Weights of a small transformer language model.
Size: 16 layers, width 192.
Architecture: RMSNorm before each block, biases on query, key and value.
Training: a variant of Muon for these matrices, 229M tokens, 3490 steps.
Each number is 128 + 24 x the weight over its row's rms, rounded and kept within 0 to 255. Layers, rows and columns count from 0. Numbers have three digits each. The size before them is the row's rms in percent of the matrix's.

# layer 13 MLP up, 640x192, rms 0.0863, rows 436-580, columns 96-191
106:099142168123101110084124078135120121110123130134171142097085148131109111150144142097170101102126148155101153172132119141121143119114119113121138118105098135154131135120155142146118133126124132114142123060120124108139098163114136113102152108145120142160131122100133106088156131129126121074
099:108142103121125093105149095174120162068125065108095124147159133156127113158108176168117155139093102203143124111180133131134105124139118114137113149138117124128148122093114121099160136192131139123116124149148111135119138114117163134109169141122129115094132118100091130103170140129140129148
096:137139109134102102172135148102130112134130142103132127102127129094149120112130113120089135176152115128120142148085144104161148089163116107148121109139140136138114109132106153143093079120137127121071104150112127146114098189122088160140178118140119119154109089082109100148141134138168138152
092:126085126122085103122118122113172089153093128121095149088130144134131163067163131127131132109159107152147173125127121150127154124083150097143161121131119113132094121147085092155111126087117138104126156156169123143098111116138125129107116158140062122148110098154120164149146148135123133110
099:169122138145125130139139134133158148098152150094122106168140106120132157139138173136143139150137110124173145122156107158125118139090160128084119122190117125140098121143062129142148111101155122150116145112137098148126089083137158119142152134114104101128157121127121086137135111110132133117
105:147165136159143138135091104167107074159136147157165158135190109158139149151111095162132101112113108162124118091150130150161102137115074108174175162168141092149119117159173133150133118143092142115126119126134063158142115134129118107098147110111166110092157106163108148187139093163152153079
093:082098130154116162158150119149114134114133128112123104155124099144117099129142142156133133146138090130158157127164109151134139124167132124121159086177174124127116115126160078105091159151133130133119143166144146117125125093130112126141107137152123126143135128116113114093156107132081093153
099:144126128113125113149156165179140127118141124072127143121160123125172132145132189160127094087128117166147113162083125187094118134132128125155119052142115118151136108142107111137129144115194138139141125183109131135112108151145149152091124144119148116122126164159139120114146137129123128114
091:121143117095120130100111104139129101139149184098140097116113123112117117116116103136118150158163114141133160126099125123086141096132103141140126102156146106124137134141133119145074131095128131151138098147149110191156124136119096106106123118100173094143131119140173101134152140132132157143
096:129142114083145136095169096136155133126127169167123130125131104092145095164152129140134115098157125106125157102071170121151150160137125121159064178145112102099158147110140153131120104160121079119087136129119077149144151139157111147156130129118102109146127119123157135141144104084080117111
099:161119131149099090109088122128082126153150150117156150148141139111085116124141070151123171113109143076100153168112144133139157142116091147089152119141096130126136180127158141103147078119134086159111170118115141169098144149155182141121140107141124128125158144131119138140091113104117093134
102:145105113130161124090152156114126110168080119134132122080124135165116157179162149148092131127123135091153130111137135206106111114133159122165145129122153118130150102159108157124079094110133125154129142107157163136140169093130153160108144106075161127143132128135075120136106115125151122145
087:116133119135139097151147169094119143135113147092120077113155160121140136145148128153165168123125151146143111138139115096111131124114131131158137102157171158125123129115148154133128098084132096114151147135135142144174103116108159098090150155144091162109179096086166130128145109114130132152
090:138130094132150169159125103136166129107129105121088135150117140177125148121114163155117120102099106121178081148145155126114114108126128149123112123142167132115135142169121110132116141125106132119099131170113121161129156143130157148116087147104184137175101196093157077091094165125144102124
094:149116125115105149124137137113127145093125127114101131102108126145132149164139104135098101140138109178165149111170160161155114166137131160163164116132102098087126107105163118087136156136155163139156129127144132050120121064112153128096094096082144120122163126096155127111118073110087138130
108:130126095130158156103106128130106117091144135119107161143132099114133141096140152107083149091092125125136157117124114158135117126117157098135142146112149129117138143137107153132124135146130077108104125180150153151139121115110090119095132099126134113127094117158123094127109126128141149122
106:110094149117104122089068146148156154107151106112138124160124156125098161117132114111155119116176111151130139178133115101190087124115132099093103120076169135111136155140160110116076094130124126114104131174137111122119117141154140115131158104090107150159133188135084120112119110119135115120
083:103152105144097152144172156132129072162114132131112100195122114114163096127115093173115115154108123105132121121125152126164133167125098147131134106142130132142157103158145113143109126106117168109143110139092151128180109073111162145117108129175097181083159106100087113140134144135168066160
101:108139119146117092100150118131180100145175111120134162141076114135087078113098124098165167150139115140100139140115137111108157127150125151175113109128193118117097160149106100132126185117126137137151079139156103121105130143175100127166181092124129126142133108171087111137117149096105134124
103:125123116092121149158177160104156148158117113136144142109152097109115097120144120108141153160168124093157138141162156100126131111116088135127126115112141130083119133117140124103122120167138114146144139146092125153075120152140108162138127144100119139134122139154096106190177119188140143119
099:112112129145160113158152111125132102132146144146109121105126128082125081107116169099117135106160104150131102146121126131095133116123097137150111136132127132174118108110142174095185129140152109143132163157134084160133143154136163134090137152105073097130121100110112085109090118097125114139
089:136109165140102147067097137105170125151126107150115087125092094116145117155124146134117143117146113131093151129092141130126174129186135131166108135091102106137156122117115176112106103092120110152124152128161086083130120123075161113142163109100126147135160136140173097129116106159093153183
103:086151101123132113156148106131165110109099147137086135143103198134124128118112159138080129149150128154128149132146135119135096141116132097096104188110167145173142107148171116152127096118101121136134053137181057104131116134134117167139136098135115152112112124154114145143135111088142154098
093:141093142097133130128149166120160157136107140114126133160099159150140108111119150178089123148119135179094184105157143120152158094179126133157061109155125128109150081164122118179080135134112084149083110145119095155122110148108121141121126169141118084162157099130153131163147098135145105128
110:117142143181131119200116108150065145145134113094082145126152104144105113145114144113151144110134105112115113117116146145128115082113123123123118113142151113087135152163137136159146125114119112100117116102162122160143086131099128112101138129136128168101125144118065105079115180116119107125
095:095145066157093183146135170143104154111118124164081118149115118152139137121137123120099110138135159135112172166115115158138111163083128119108128124111155076152146145123122114142155123122171157177149105136158087117115138136092092080130156118125113130136140146138144107115145115126109157157
099:132106099127093106124137171153073077150086106141145085119148137146155135091151138126128119107104119082163137132125157124119097142136140156106110106137117172168136101128096162117116161151113128146159094106090107156123129165128149157152110142159075137110141125123126142133158071116123118137
088:172132122157155112130129108125128082146153151139089152156114121099093130099105089139130114129183116149132131158123111111137134086163147152090124124145120116135144154117092096058127140152110114157128172187123114133138149139131147143120157147144101135118075118093131137119118125104107147124
097:154112113112131088094121119131207167109142142146136107088114145078147108089127120139144123081140134102070158125127087105121144095128104066136145133153135094111108112111105136095124143131121143126143139167143125121121146080129171124108147132083098128109119122111076091125124104143194117142
097:121099108133097132124173095143102162147128161120145116153102124166134152161154144105096131129103150123148098136135134134122140146162117145118106132117180117164131115132127114136106144143156138106170128128082147160144109152203109085119127183108142140110148118123127138161166098108140163156
097:109169123111169143152137120106093121131125097125102149111121162113162128143117145181127171180132157103131113103103118142143134123091162149149144078134125115095122105177122117091158133142098157115116125096105090098141155119101128139146121130149126130116109085137104151080130105118158137138
097:146141137159122085126123120113135068181087143121093095188145128087115119136109146162147149138134148088094150137139135115127116075109109148137115108097103133160113153174121112103142115155127071132117148130120120183102094127142144137149107149099083128152155138132105120114122128138092141131
110:129130134151127098134108152157106189106148125107153162171146141134145136112128135140109119117134133117105156153120129109153176113166137123119144117096152106125112139134100145108042128095119107094110122136125208106100123104150129139161142139140157104146097145123130131156136128137142096089
093:092180119122106106102133132145134113140124142153048116172100155132084131150144114128130111133062145126107155108129146113145144150158122109107142148123120124149147081187162139127104103151106098087135144134134181151098086079143097113130124140179117132125115093125081133126134108120092111102
103:164084060102107155118133118118105107151154143123172134117109144148140108150121120102132134109096167104126169131132135138147163123112100124109121140146068122140160143113128131158102130100097144154118108076158075143147105125153160134121148153164129110148159090153114144079108093131137145137
101:079079091140112151133149127103132117125111161155130141142088127098130099124141082136156120101159143167091153136168102180120156125104139108150150117077129124113147144131114155124125130125183117132134117097109147137138124162135098111127105085149176112154140108097164090130126131114110119141
091:104155142116117117124123100110121147143130129086090102124074115065133114158125094094158124170163113133104137140131122146136103120144135133061177117147134114107135124155132118159116098115116096152136126153112123113110131140096180072134126154156124141159115090141112143161132163113135148156
105:136160099122135166130116109142148085121109189098150114104140175140104108101096134153129113135147144132107164151137148135104138121131159153147136118115096132117091163138143151160143161097154140153142070110143147091117107090157124144094108138165129095132150143093165178079136110088138165086
101:142092146134069128164134135147097116095123132118135119108145077127122165121120119104141143170112137123129148150130114143129130084114099120107155132161145130116138125098128130120097132130102132133153106134150150131093173144094138154129127085130168133093115133122117136135106112133167158067
101:138107098129156076123119128180131145133109188116083145126183143129112153129100157138140103158148148108143100161135130117142071100142125146137108153125130134133156121118115192106114133108106135108147114128126129130140127133130086101123139105144136146132140099161128114108138165142156098143
105:093173139141069127118123097127123095088168115160135119131136137128124126147130117148110116138121109079177134133147148079117166170126179111122137136145148127139132085168113125143130133163113123112115133163144118105072090127143126119141140108134091133124075129126171123154161115124085139065
103:122135150113070161133144115102136112112109146140135113110093105109133143076105129125139103140133120120167129091152148097170104094109162182104100131147123126143172101117136132141118156136116151157164136115125153113142145132134112105115124116093107187115144134086155173163121108121134154111
101:112159117160133128113096118077161143161110108122115142169116132101104123131098119127096115164117121145106124148123130090126072104129119122154107166141127100124138157168085099169096139116123135120132072092093127128166113109114148140143125120110132147124102095116159133155119082139093157111
109:157138108153131147157125140142141132102132092104112085115164138163078077145137100128102175141172165155101159130124143123125095133091117115111141122124179138139121128172143109099118101104115126094155174146146125094090150127120132156084166117150132195128098094140166090093100130143142143103
114:123141160159104116176081137111150060166130098099124115133123102123111119157091087133159123146165099120149100127139102096124136123155126105095156099134107152169141127092116125096146122152111109141096122106100106142134123120137136128113146112134134077127111089154141188146146149134086141113
105:124144156100112151134144133108122114139117110115135118153139188115088140132072119153138067137130109165106082145121128092138154092161135125112085142125091139087106110120149104159163154115085076127168106116097133121113154159143100165097166129117125102131135096140089126140160100123118137099
099:080144105146116154101111111134154151174114133194183110152115146118132119130137125139169112136142125147110131113112105103108127130101140100130122152146096091130109142125131159074127147159096131149110167072122138097160134114122163064152143145148112127125109140137154145095165107121122099121
088:120093130119127142143163113143089122142091123120168157136154148086152164088152138145096134149157069126082133116151136125132164155146116161129116162148079112129143127138123127117088126136148085132121123124089106151137120093113140124098095114100094099110104115094102143180113139130135118169
104:125129112143123141082116101127122120101097142094148118158161135112140135132122136118135140140107155132137124073104080157084134135113126142125098075141141164136139158100143165082135131115144181124077126115137102116129125149136116081165131120139106079155130131097130143130103148128124102134
106:106100172132124156140161173158116126158140137120154127174149117126148124158144178164093140151158096078081155144135147129156144159071116161166124135133134139122114135108070166106142082122124129145108133133169135108072104095138149153110085131115133145155131150110120126092128135134124129154
096:103128144105134092088186130149120100146103126134118077147137129106138099118106157083126132112126182142096139124120146107132135135138111104155100149140177120128097144089077100155127098103126118099130141108118115107117175134119147135103123117121129148106130137139155129176141118149108134149
104:122108142157188101166094154130169119179105190146155146134136175146133151126110152122124132091120086104139108111121142105149130132112150071146107110110112122049102132088142154139161122116089140153115115155134154161115131161100167144125092108131116127177118109090101165138172096133104160128
104:093142104149127120096147100101153095126138122125122084128079108099124098147120127160120157062116137109153147141140105158096145136171107114115120151081112128107105084110147156155123131111140130187084128115099149109122180128102143144112165141166115075120111099124113131114129127114109148150
105:132136152137111136113128176160119147160142128123138102125089148114177110166107117102156078149103148143104123159093140139150136094137144134103103150116085142130092103139153124130151135163162167120104149132143103131111180117145134122160136106131130147139118118127114158098102131143141143142
095:134114098140128130129125115137152124164119147159170161132097108138105095112154116072127141152141118178089100167149131168115144133144114079178100159103103103127160130113122136137145117139141138115122115147174107147135136166078094136106121148127136138111159102136134149119134152112133153131
103:113100132128137138129160068141118120130149108113141154116155156113125166163156166125095150151163115079172107084114115134128076127172146145104126152134161144125142124138132150118130177150136111097121086165148135092123178108116151132120109137132125147134107185084122126073120110115129093122
101:164126072092125088132141131147128143155123127132136128125150166121102160101172160133108145138160170131097125125127145136118092129126117108092097147142130120111129149132116128117109114110110142130165097120145063102134168132154113107143147122127140140117087138124162117126150096148161090109
092:148129126093122125114139118105117143115136105146137163095111118154138106093098111127135157146120129101131134110132136164126089135135152179128101091135107149105164162113162118095084130137171118173126175083132105109126074159128165096100151104135102134183152174083141122129131146116165118098
106:088128143093132115096126107143140154157131114132121121133136100155150121132118108165111098135099138164134121159118123153170122161096096126168149153125145173104105150131127099155139080137162142069145110110096129125133105155138142118125090097100143145115133162118098131147137112189083120132
101:090149100155128156108147114143125135175162153118130132107055093109115095121137093153084144135099153118077071124118166106140140150147148136102119133126113143130094090134115107119126126166079118127162094133117135109111168102128098152079123117135108095137134089110128159116146102112123186149
098:139144126103085109123103117115129079107133163124140149117102146112077133109086133143141139122126081109130130122134132159176108143148079136125136142093108069140105095105099179179142110129120096082137100144148115146106137121123126131142144146137125130114112148141141125108175128138153107104
104:099137150147121139126140152129121105152078142128162152104179120155131149105107136086102096091120132137157116147162105157085099144105118119117119130093098137153174161116150109154125153160150089161119133091153129156163140113089116080140136127138155111131149129145097092148145145142186111175
094:109172124092108136131093111131124111126149148112129132120142120165156124105092147164130118069086098135142125137156160130147118147079165112122096152140152127137128163134129123085127180112121160132149138117097106152146109114138107138110106117097165140140133114156196128095108137134125126172
098:126140144070106124115089127143121156119183104113100118138127137139111095123164127102162133088115137170114118129112164113125121093127172161115107143126146114118137140104153095160165116118106180139124113143143142147111110115091150141157110089119171098161146079096091135121130171133104142165
096:136134132154106111116167133105161111152117130136135123167106153136143143081135075124135140119190115161116146134082115056130120151136130132071095121147159096133141139116119099138177168141135109135092095110144107123137113117146135090140171099124185110106100122140136146139137118153121121121
099:182195096116141123140104132166169114115119152136122133122130114124142144121105137086194150130118132112142123135105138118123150144157093137134085129108111137155133138141135148118155091128125089117150137101108134140142129067154123166155155126178116114088108081108111145124151133113091091101
103:136173122095193123146131074130147093139159093129106103152107121108134123131096124139131171102132117121104118158125094093143105144135112084119131114155116122152138152089151156136132153109188119120115148119100161161135135141127091078132104125141149134135150162119147125099102157153111113132
096:115108124109119108109085118118135126111155110175114181144123138133123157095120135136159170113139151119129094156119126092130117096144138104093120155116174124128125157083189138112144148111165115117122155152094100137138121141114134129093108104056149161142110122121160134148123128105075128126
113:187088121144115116130138119139077139142172078119134140140129158125123142144145119155136087156132137137119131187122139138117116147111103135120062096108103163175201126109142132133134095140146091104092108133127150136115141098124156106109107109160145161086141136139125142123126115158123135133
102:140127135119162114085128172163128176125131131166199129169147144143076109113122099134116159141152159151103128150132064120117123109120127121148155104134144118117118144129094110100119090174154122097118109115111109121109139128106150085161134089121145151091147099105133119131092109150105110163
094:174102185128147141152136145146101113150118173129155149095131106134090137148114127128123172116119148089138114105142147076110122125142166150105137107114139125095154111143128159127153167129082200110120110120141130105121130156104120141158128131102123109111153114121180149108106155123141172091
101:163108114129152149116090147135169127160167098128127150171091121104121115186136148138101145130188158098125109133130126104102084138117136163103135207130133117134146162120124135153119146092085131143092104110157063125130143158150099133149137120125140122111142115089145104134112127103109132179
099:144134143138181091144108113183105102111116110149134141154134123128150108118130135136070141091148145088138127116126151133124101175131114150143162151129127123101148125109080153139107115180151098186104111144149134132130125143162091119168116144113122160134179155153145125086123096129116078143
101:133122115074122147122161143126131113147126104081144128127103113116120189129116139137082123186120098111128158120120106152122109139132111160169155119109121152097134130177117133134089152147137148061124122142116126146144129149091120149163165137141111121128141087098086137085141166113130137121
097:152111134128154108115121147079078081076110140101124141099159097119160105099100120113150124119140151154155160088138113103164145140128125127121117134144111117112128119116133142083129087142075131141130138149140107111168102103113116096147090113174119127139097143146087111116144137150146129122
090:129099097102118077145123129158118117098120120072105163126138119123143082121193137103140134135124169072132101143104154178140133153142127088158152159134119115108087128133113090136093173135127098162127165128111131157160100122118098143130146130158131147134127151108123151128124158171167122115
086:120131189126121154140138138189141115113159104094165117095140094095124132113116145142065098099140141114068163153095117100137156164133153092097101142094122091065135134148168088090143106126123148123133152132159119099114153107122151134128165133158147108107111135162138174158133094110088169104
108:106098148113133165094133154078120122138162090134082097101149128127121132150112119148144120123131105116116081134130090116129130136167082165094141137150135123095161114138147109119104122102155093106142106169094188108090191115132102146160123144129144104121140159109122148116120120139100158089
095:133105129095148157173119121170146111119116176134151118142138100121112150105169158105151095139119124149134122086168130157073161113109114163083103156128113129119142146145157137143143121144103135105156127092103122136067131110089124114077123083103129123096126111151114091147178118149119183085
107:140142096151131129102165148140135097095092125115112125157071152155053107153140150180117131175115172159157114134111131087123098126167121110111080078102119110123129113142137111154121109125116136090097144130143121134137105121111149146149126098139147124145152157140148140168154148137116121111
103:092170168134152118149087151112127118102094145107142121097135119161075100134098151129125105153158138175170114103112109143147089137136151086154159140099124116145144136129134151115078112143075133083111110146075125154138127148147126117115110136122129120121100119196139094152076118104159168127
095:138151113142142135157170125126125104122146138160149151124108130118152088164190113110111092125122103186131137086121136155121093098157148123146109085132148109144159142158104105138106186144126136125089162167149129158120148127122113187128126065118101109085136115097097099124143140139106133172
107:131164115168141102149125144166127090138122134163187130157131115147126116103171101116096139109143162112099186091104132127154119133125146128124145149128139142158146127124089130159094160100099072116116137114134148160160077087146138129090144071121103106097125079131090157116107132186120131145
098:152168119141116144127148126163156164110125113189155115117157123159142145149121198145150128145080113158123165140142198164130116114154127119109146137116091116099093093105122123146152146165133128115119172158098124123142146130085160138117126106111154141114160126131132119133132113139126152118
108:106149110120136149132140175147109128124111093116173107140159133132125190131116104148117135159137135122115115149109112171150131147169124116096109091105112109127132105111123108133095118099138152138166115078084104117115153103150100115168137120101104088129103124152122119108150121156163138123
104:127115132136138090123157112105105182164131131115129144091124113110130143085116128166140123144130111118100111136135141131155158125145102125154171169133109118113097176133148128108126142144118139118082113103079119140136120109125118125132110088137069111118123111143118170189112120155149111152
092:126130135091146112161122133149097159105130118117156139147112116131162170089141151115167071092112134141139130129102155131133099140138138141103104114141162155137121153156094184142146120115122144143157108102140108162134176150122084120131115142109094097138164096170088115137152092183166120105
096:119153072136168159107130150145129111098136132122161120104143148115119105118145148119159123141183122150109166141099101183123096113120131120134178114163077124135098115118150197100135145129123164150098111117128157096118103115147127123167130102111130132100103120148112125160155154125097147164
104:105131105148208107153134149145127098107128149182143112126155102136111151108159120099126159174168155136154112120141141104109145142112133114144140092187107116109075121126092132151144135115146165108154158174085139120079108137105091147107159115114124166138160153138133107142105138102150120160
103:145107144166130099135149148163149099137138164139099140079148129139122158112130125122151142140126100082171120110150133096093098093124153149138136176167097088092079096114097146143108107115183106118113164106120110121131110162153121142140129097143149111079146105117133144126128158139101137142
099:133138151136122102104117173105129143105131140159152123101132112146150134176155076123155110077118114120136105103078130142141103121135147134117134101146160113111135166111123121129155144099110144125160131162112131139107113145133132145116131128091153121152116130168172136125122133117136175165
109:125083129152118148107103092147119155085121117123153153113134151087145071130127087107084102106131161108077152128092140089145152094124162121185130078141149125114135153121115134133137129161182150096111139158152131124100121124108122151142126127134171103110110115176115150122147118119128115169
103:140129137109108128102070116126141152152107111112124124145161101152124112111173119163137131117111144109097166121138154118169136159089105143159126093139089154118120095159162079131109141116099100107109108131095114115118102127097175096135153121086111147138133088099100153128137124130126168129
104:089111134160107110160134131162156115137154114086144113140117163118097176146108157116164140129091157103132097153129114123135170164134076144124148137124115127118118127152157117110159139125108147117133169116100140136119142130127104147117138144158125141087151105142114124126112104125110112141
116:150146111111137131147131142155133103146147155084090148131106116157103134120120109090145129153122139133153149128156143136139140128132139170133140146145118148107118137106089151111175125095157190148158109115135110101131164109165087070162134102108158105153135128128116117153126120139126138158
111:110130136149079137086109153116127134153141132140147128116109155061097125135123128179143097095159123152153123140117114131077179133162118063102109124140103144155126121125131145150142114115125134090131122152146100105127124131104150119146118116186147107137122153156155136147142150129098161129
093:145102124157172113153106166131097073146088132103155108101099126139086133105156110133130129115109129135139094090074147153162123152130119111128129120118106113143111116125120114128137140134081182140153130148097093134107130162114071104136093170105040111117135122145110106162159123126149127127
100:124109129081118156127174122151141162141132102120120114188132094105115111154104168091149141115176157127127100104116126121127130141097145105103156119128087116151153118129148102117145128124140128104078115179114186119113124165167168128108086135132133114118131109169103134145146152134173109126
100:109112102124164165133143077149115141121079118119135091134172165142139115161086098106125143155138092091097115108137183101088089158092107150115121103128149117099180109168116121148141130142121133126144159106116103128140111130111152171101140102136119121139170147141141123132108132165139125151
107:124159134100117093116144156115143163105123130114107136123117146132161122146130141128135085136130124100111173128139135141152102124163109089125114156135167127104162128167126109120132092109137152125125131131141107103093107101095130120146116165149134138118143145082099132130114116112089109160
103:137148151127131151154112131125118101119095130128143092122125107161080078113176118147139134143107182091106113103120148177160135164171129124112079128108166083091143147174124126136122101163143130082135136085136139141125096109118083150128132141104123098158078134113120116123130102112150114129
101:102124120083132169115120135153130102168165119111133139131123131163120121120130118089155159111100107194114135151154130145156108100085118147157138110104123120093149093134077156149157128079102115108150118108162101141126111163128151112188129155152103121156103109111169128111123134149121163109
096:110116127118159128103111142159133175125151083118124111115089149123119139126118146161122138080154181062161160155154080106121149163149130111109168180129137113113130128154064158143100122149157123130174122111108111122102114144119164124113109111116137146130132077133089117110108114126145112133
096:151122158090125115132112144147111128128123109095148089092162158120102122106092093167090134108109124099121173111156108132133103110168120106102098119128127131129125144139145135120133125085091162148120157134052099103148152080155132127143127110128135106133149153107148152162134101151120147124
100:088101139141146120163102141130110111145143150138136080112140093147163166120147170116148151156122119102121139124109162126156146119142155139111060123155105142094173104112138135091104127150084128114130089143141138144090139122161133126132065140131139143095133110100113110167157144149129143125
100:175106122152157098124098141094109115171132108115126139101175126156149105138113164106152129102136131084158109134169135129101156151139169094130063084109149108101123124149172141109118131131136128119110113123128167091104074130140185119142146147125170124122155165142138115118165124138135099155
091:153092101125167141104107128105103077103134122156117163137122108100143098117148121053185138118122153116115126087154115110097146092137131110172135127129137123091079135107143130106139133104101145140132126122138085113121168147148127105116135130113094158069142137116164130107172138131134148129
097:133133116123137118147135116098136099143161143073138111096105147115194140112162132085109117101174153105136089126172099129097161143137093178123106164095109140106094107146107105122089108165128160129126082142136122144136110164151131139128132139117138121136096164142149152152140133181148126109
099:101125115107127153126085085149148114080148120104137124110152144146137125095134105138126104124152101140139117129108154132120128146095082105147117199106102114095135117124123107153137136120146182107148162117144138138140149124136103131181113152055131085155135107163094113137146156162112112097
102:153143119157081103083099096108124098120111112167127138105084150133098105133116115123144157130146132075131138151142163116143092126088141113136161143131135146108108137153124136169125124125108145099091132104175081115140120110112115109111143141127161074116143130140133118105156120104118091090
090:164114121149110108175122071133185133108141124096118125168142166166190134130106160073134170136121132122139121143137103092135110112126131114105118145135069101114159133156119156108144115127097130115135103121094148141121099174101139124145148080141119147077135129144158157166146102133145137147
087:091144119161130145147175154142147102154165102176137161108140107109113132111138110130123093130093138141063140128123159127107118136127143144076138117133117132119135136105158117128132121187147147150114155158094151145163085099144161111116138133140112149142155144105127121123100121142109159113
105:166152126112125147103162164181082125168120129164169123163143124118127142092114135121116160145117119101108117153127140133140134161098189086137149116138123120138094138117137126144142064143161109128114113110121143138131110122126104123110137164094149165148163149105138120149176132097127123110
101:124135140140111132120111110117138089180099100141121146096175116158137147143120132110089138123136126117134101137113132133149117139142107138117126143102121118133097098118127146134127102105119130141142125087150111132146116144114153121149125067116136116134109118139163112162132175113089115150
107:104150124127099130128126137110135103124161140179130167129148147179124121126124102148183134097126110126110102113093119151177119152159113152122141107063093121139186176112146171143106095111116094149125152107098134137153130110113129144078152122137144141136146138106146133122080156124143158108
109:117124110141092117139152077089128123117128096121151184089107111153140106154115138131147126119129179139099123134067154133202099161104111136144132117140111117164144138132143120130134108100132152113128132153135126162129140127116121111106102119107142133165156120086082123116110154123103167141
095:177150123116136162128137187129155154145114134095124139101161074132119124104098167084148113136150115114164140154140096120122164146131162095113087130139146119114129121151118139147097109105132150095163139109143138126181132130120187093126160105134078105139127112123097106140114129082106127140
097:116121176138173097120170146154126144182113106133117137147175130108148143130130125138136169149105123123117100106140204140131106122150093150125130117123164108128127128141165089165142085156151108142108125118175097090147144103137146147142123112118146176090139131119125144092106092150122131161
090:072082124153096128133139117137114098165125140109124114113118135105114147162174081133140102134099105127131112118090169126111117110133133144161112135146149119154133110122068153136069137122143160103108130164105176094151104078122167167135140128113110142116094133134144138162122177143118159154
096:109133108166117137155108149160116112179096117110170132156116115155161117148144109160097074131158126100125169156182132133121175079089142125118114146109137129152106119133141114124175164128169117134112127131135127150145127136123115133107127134183171131131112119181102161155116142103097131131
102:115143133149077131136152084110126131150142073094145131082158136114099115132167070155136118154109123132116126127153149141132094139117120111117148108147163119100093108094084096153123092119093104147123126070132116076152128086113149112129131191102100150153139164144131098143144109104087117107
106:166172171121111121130158134140118106136158145140168145090103112112149159116111148090121120079135136137144132116146136120120110174125110149069144112119072132157123139121144100110127107091117105127171128089145128132114101138123134137105131160136101155195141153117135097129153140167160095101
103:093086125169131151129155134168144066141165128162137085134175116092153118131121144186143177121112147125113160132105088160142117113147097124106098134134137122109062140096110146112105171139142135137117109108099102127112111175137143125125118100112116124132121109155141133111114105099128165130
105:127095116122116114114126147129147141107135129140149111120129153170111138187177125172130143120170117101165124115086141097139073100133129131099147131095119132125122166135148124149105153104140090103112145086126140151094160146109100117091113138097125099108099089149142152131112142127110108128
091:161126123159151125142101109132122120165121134105140101143134127171116111126111116116108109122130158125147121094129140132132106081148117107117167137150101128109155133110149096103117133111105139101151139162144149091103127119151183142141134066088124077153123174095143141157157099112107102114
098:105138147155095149155136159123130131076103131122115128104135186133148158103101118141156112105157110089148153149125152116139118154129143115140139155111134074169125143101167088142144134109170146114165090125144164158110096159114159117076154131128152148148198149142118120108116113150098115159
098:158146109156142092156128133136083111122135119128157072152096163138140147140169132118113132102112119172132119100132136138151126135095073157127155122149118113109167148112147160097110116166093154091112110124123106135086144120125129085091148159101090180125134152151142161119118130096140139142
100:105166129106128124145115174155089088089164138065131135106143100118092108133153100128081125154122106114111136119123142120076151121113121150120133153146153135115099105119137137108166129133143157145148119161178145148140076132108140148079083103108124126133157156106094145113144113142099121084
097:132136117171126106077142064113164134103127154087120118111124086136130096096122122112132125119135098111116131145060164152164137133157157100163109129176126112109089143159134101162160182134139137124135087107144116113136156136125110109123165151120161135167094128147132128123100140135111165128
104:101090148116109106128087125161104134108181130121134140103104098109096120092103107160108163076125120079136099130103073125168124121126181104142099126117161133137109131118112083142118113114114112116075138158140100130116143145140139181120152103127151182115131124104125122094094118126137144143
100:158126124128165065169101123144142150142120134146132133122136112103114131162094171136104110101097124111126128130133089123072123151129098132143124157161167142109098065131133151111099116146135094123132137113082161160105129136120126114128146143104078148084134120132163131126118141096100143146
114:114146089168138114143099117097167125108143134149167118096112159115124143156172133123098106136140112099139133126154121134149122183132118166093071145140109138136124124134162091120121128106116083139137126122131123136128130188081134188123117128115108144120109112112147108169138177095140149109
102:143092119090138102124110105114115137113085116115129139154149087091149161142128101159131123152155120140095094151142102162138144080129137095141118093131144110135107100108132114103131132108195111101107098147099092113155147150134183163126071125098133095169130118119082145137116147176126111143
104:182121126116123155131099158121174138113144114119146105155159166085105130144117135172118091178068133166159127124119142096149174132107151151117133129158118132144173110116091152140191128095119116123120126085122111168108104105125158110156113140083106096113130152144098132120140149115105107119
104:120157131162098102134121138122148162119136142117147156098146085136107121177171128140123091094139133115128132100136109158138119158109106162135091132156149179153121102170110110141117139146151109120137152153136142146121107086097150143115140098158145182137127128175140126097094125134154089130
095:140114133117132065121121128143158132161157106171148143120125086111108162148131126136125131120094123111104137146091139115135158116165150146104110136158146176154097108149140133124095086174108139190136102131110116136164157159109148138130150155095113136136114092147144094156086120111162114145
093:131157137117137114136120140154141106074167101111102137147128136135106116127161101129141135114138164105145134112129103165166139153126140153127136121084205147125095084151099146104130129104129118120152111104104084124114111132100111090171103142127105149151146146140103124133148130147120178139
102:134167167144123154127108117142134142154132120141129128110153168120118139090134193125112100105131113093155132108146170136142136130142126151117134145140113107115139062103124125059127135129094152133116130126123105133153120100142174146097123093145130126094085158152116169113111114103159095101
100:122068104132106166140135146115133141148140148137181126105117162101116143157144143121130121082111147155072116121134112132158158158110139113121109120140104177102161144169172108125118122104089148137133138147140163133126149157090163113161103134129114149113116097171172099117130147134147142101
099:177141141129076195158109112150078094103122118156097133113132087141175120145130114125133159115106160168144161103158172093122079120167129124133144126144118128166121150154114146116154110134125099121160124163136109150122093119106131136132077153137115148123112108116106160095101148113137122108
104:131105123188122127113129100172113117122134105128107106152129187141108144133093148132132128150131158127143136148154110129116105125118192128114145177096088144083103146112132121105106123116182113139089155106131101137135115112137139101117149180130130119097138156168141125110127139119108112162
112:135118163120112175088100168143150117138144151131098147114102108148125148142122106078146138095162130101166103168117118165099126117103109134150170145102102158122138132156133163107099106105114113129150112161118142099092127118160124148123096081154140105120142077122138114141086100167119132111
090:111118117157120124143148117118157095088107157144143121129128115148119099104116158135099135165147120141141129130098112124100139112096118155143140113119143134139106120078124140117083125169134152118127128089133140148158121126147099116132137134111082162104157113145164114093127169126126125088
096:072111092093131130141129108158107152131130077115103111170083130135113132134081143131085116099126152144113137150170133149139091111139130110167158162152115116132130104129176083131142138125129152124102148153148115096138129114111112103129140137129084180155111113133186158135152138126094132127
100:173133140106161126101088151122127134094083124108113157164157156207115140166099127132163113121133134142112088112136121160139124171141078097119153128123131093137132134141145135112105116133099161080111118110127111170129074125126151132099089130156122123159150151166116124119095142120138174145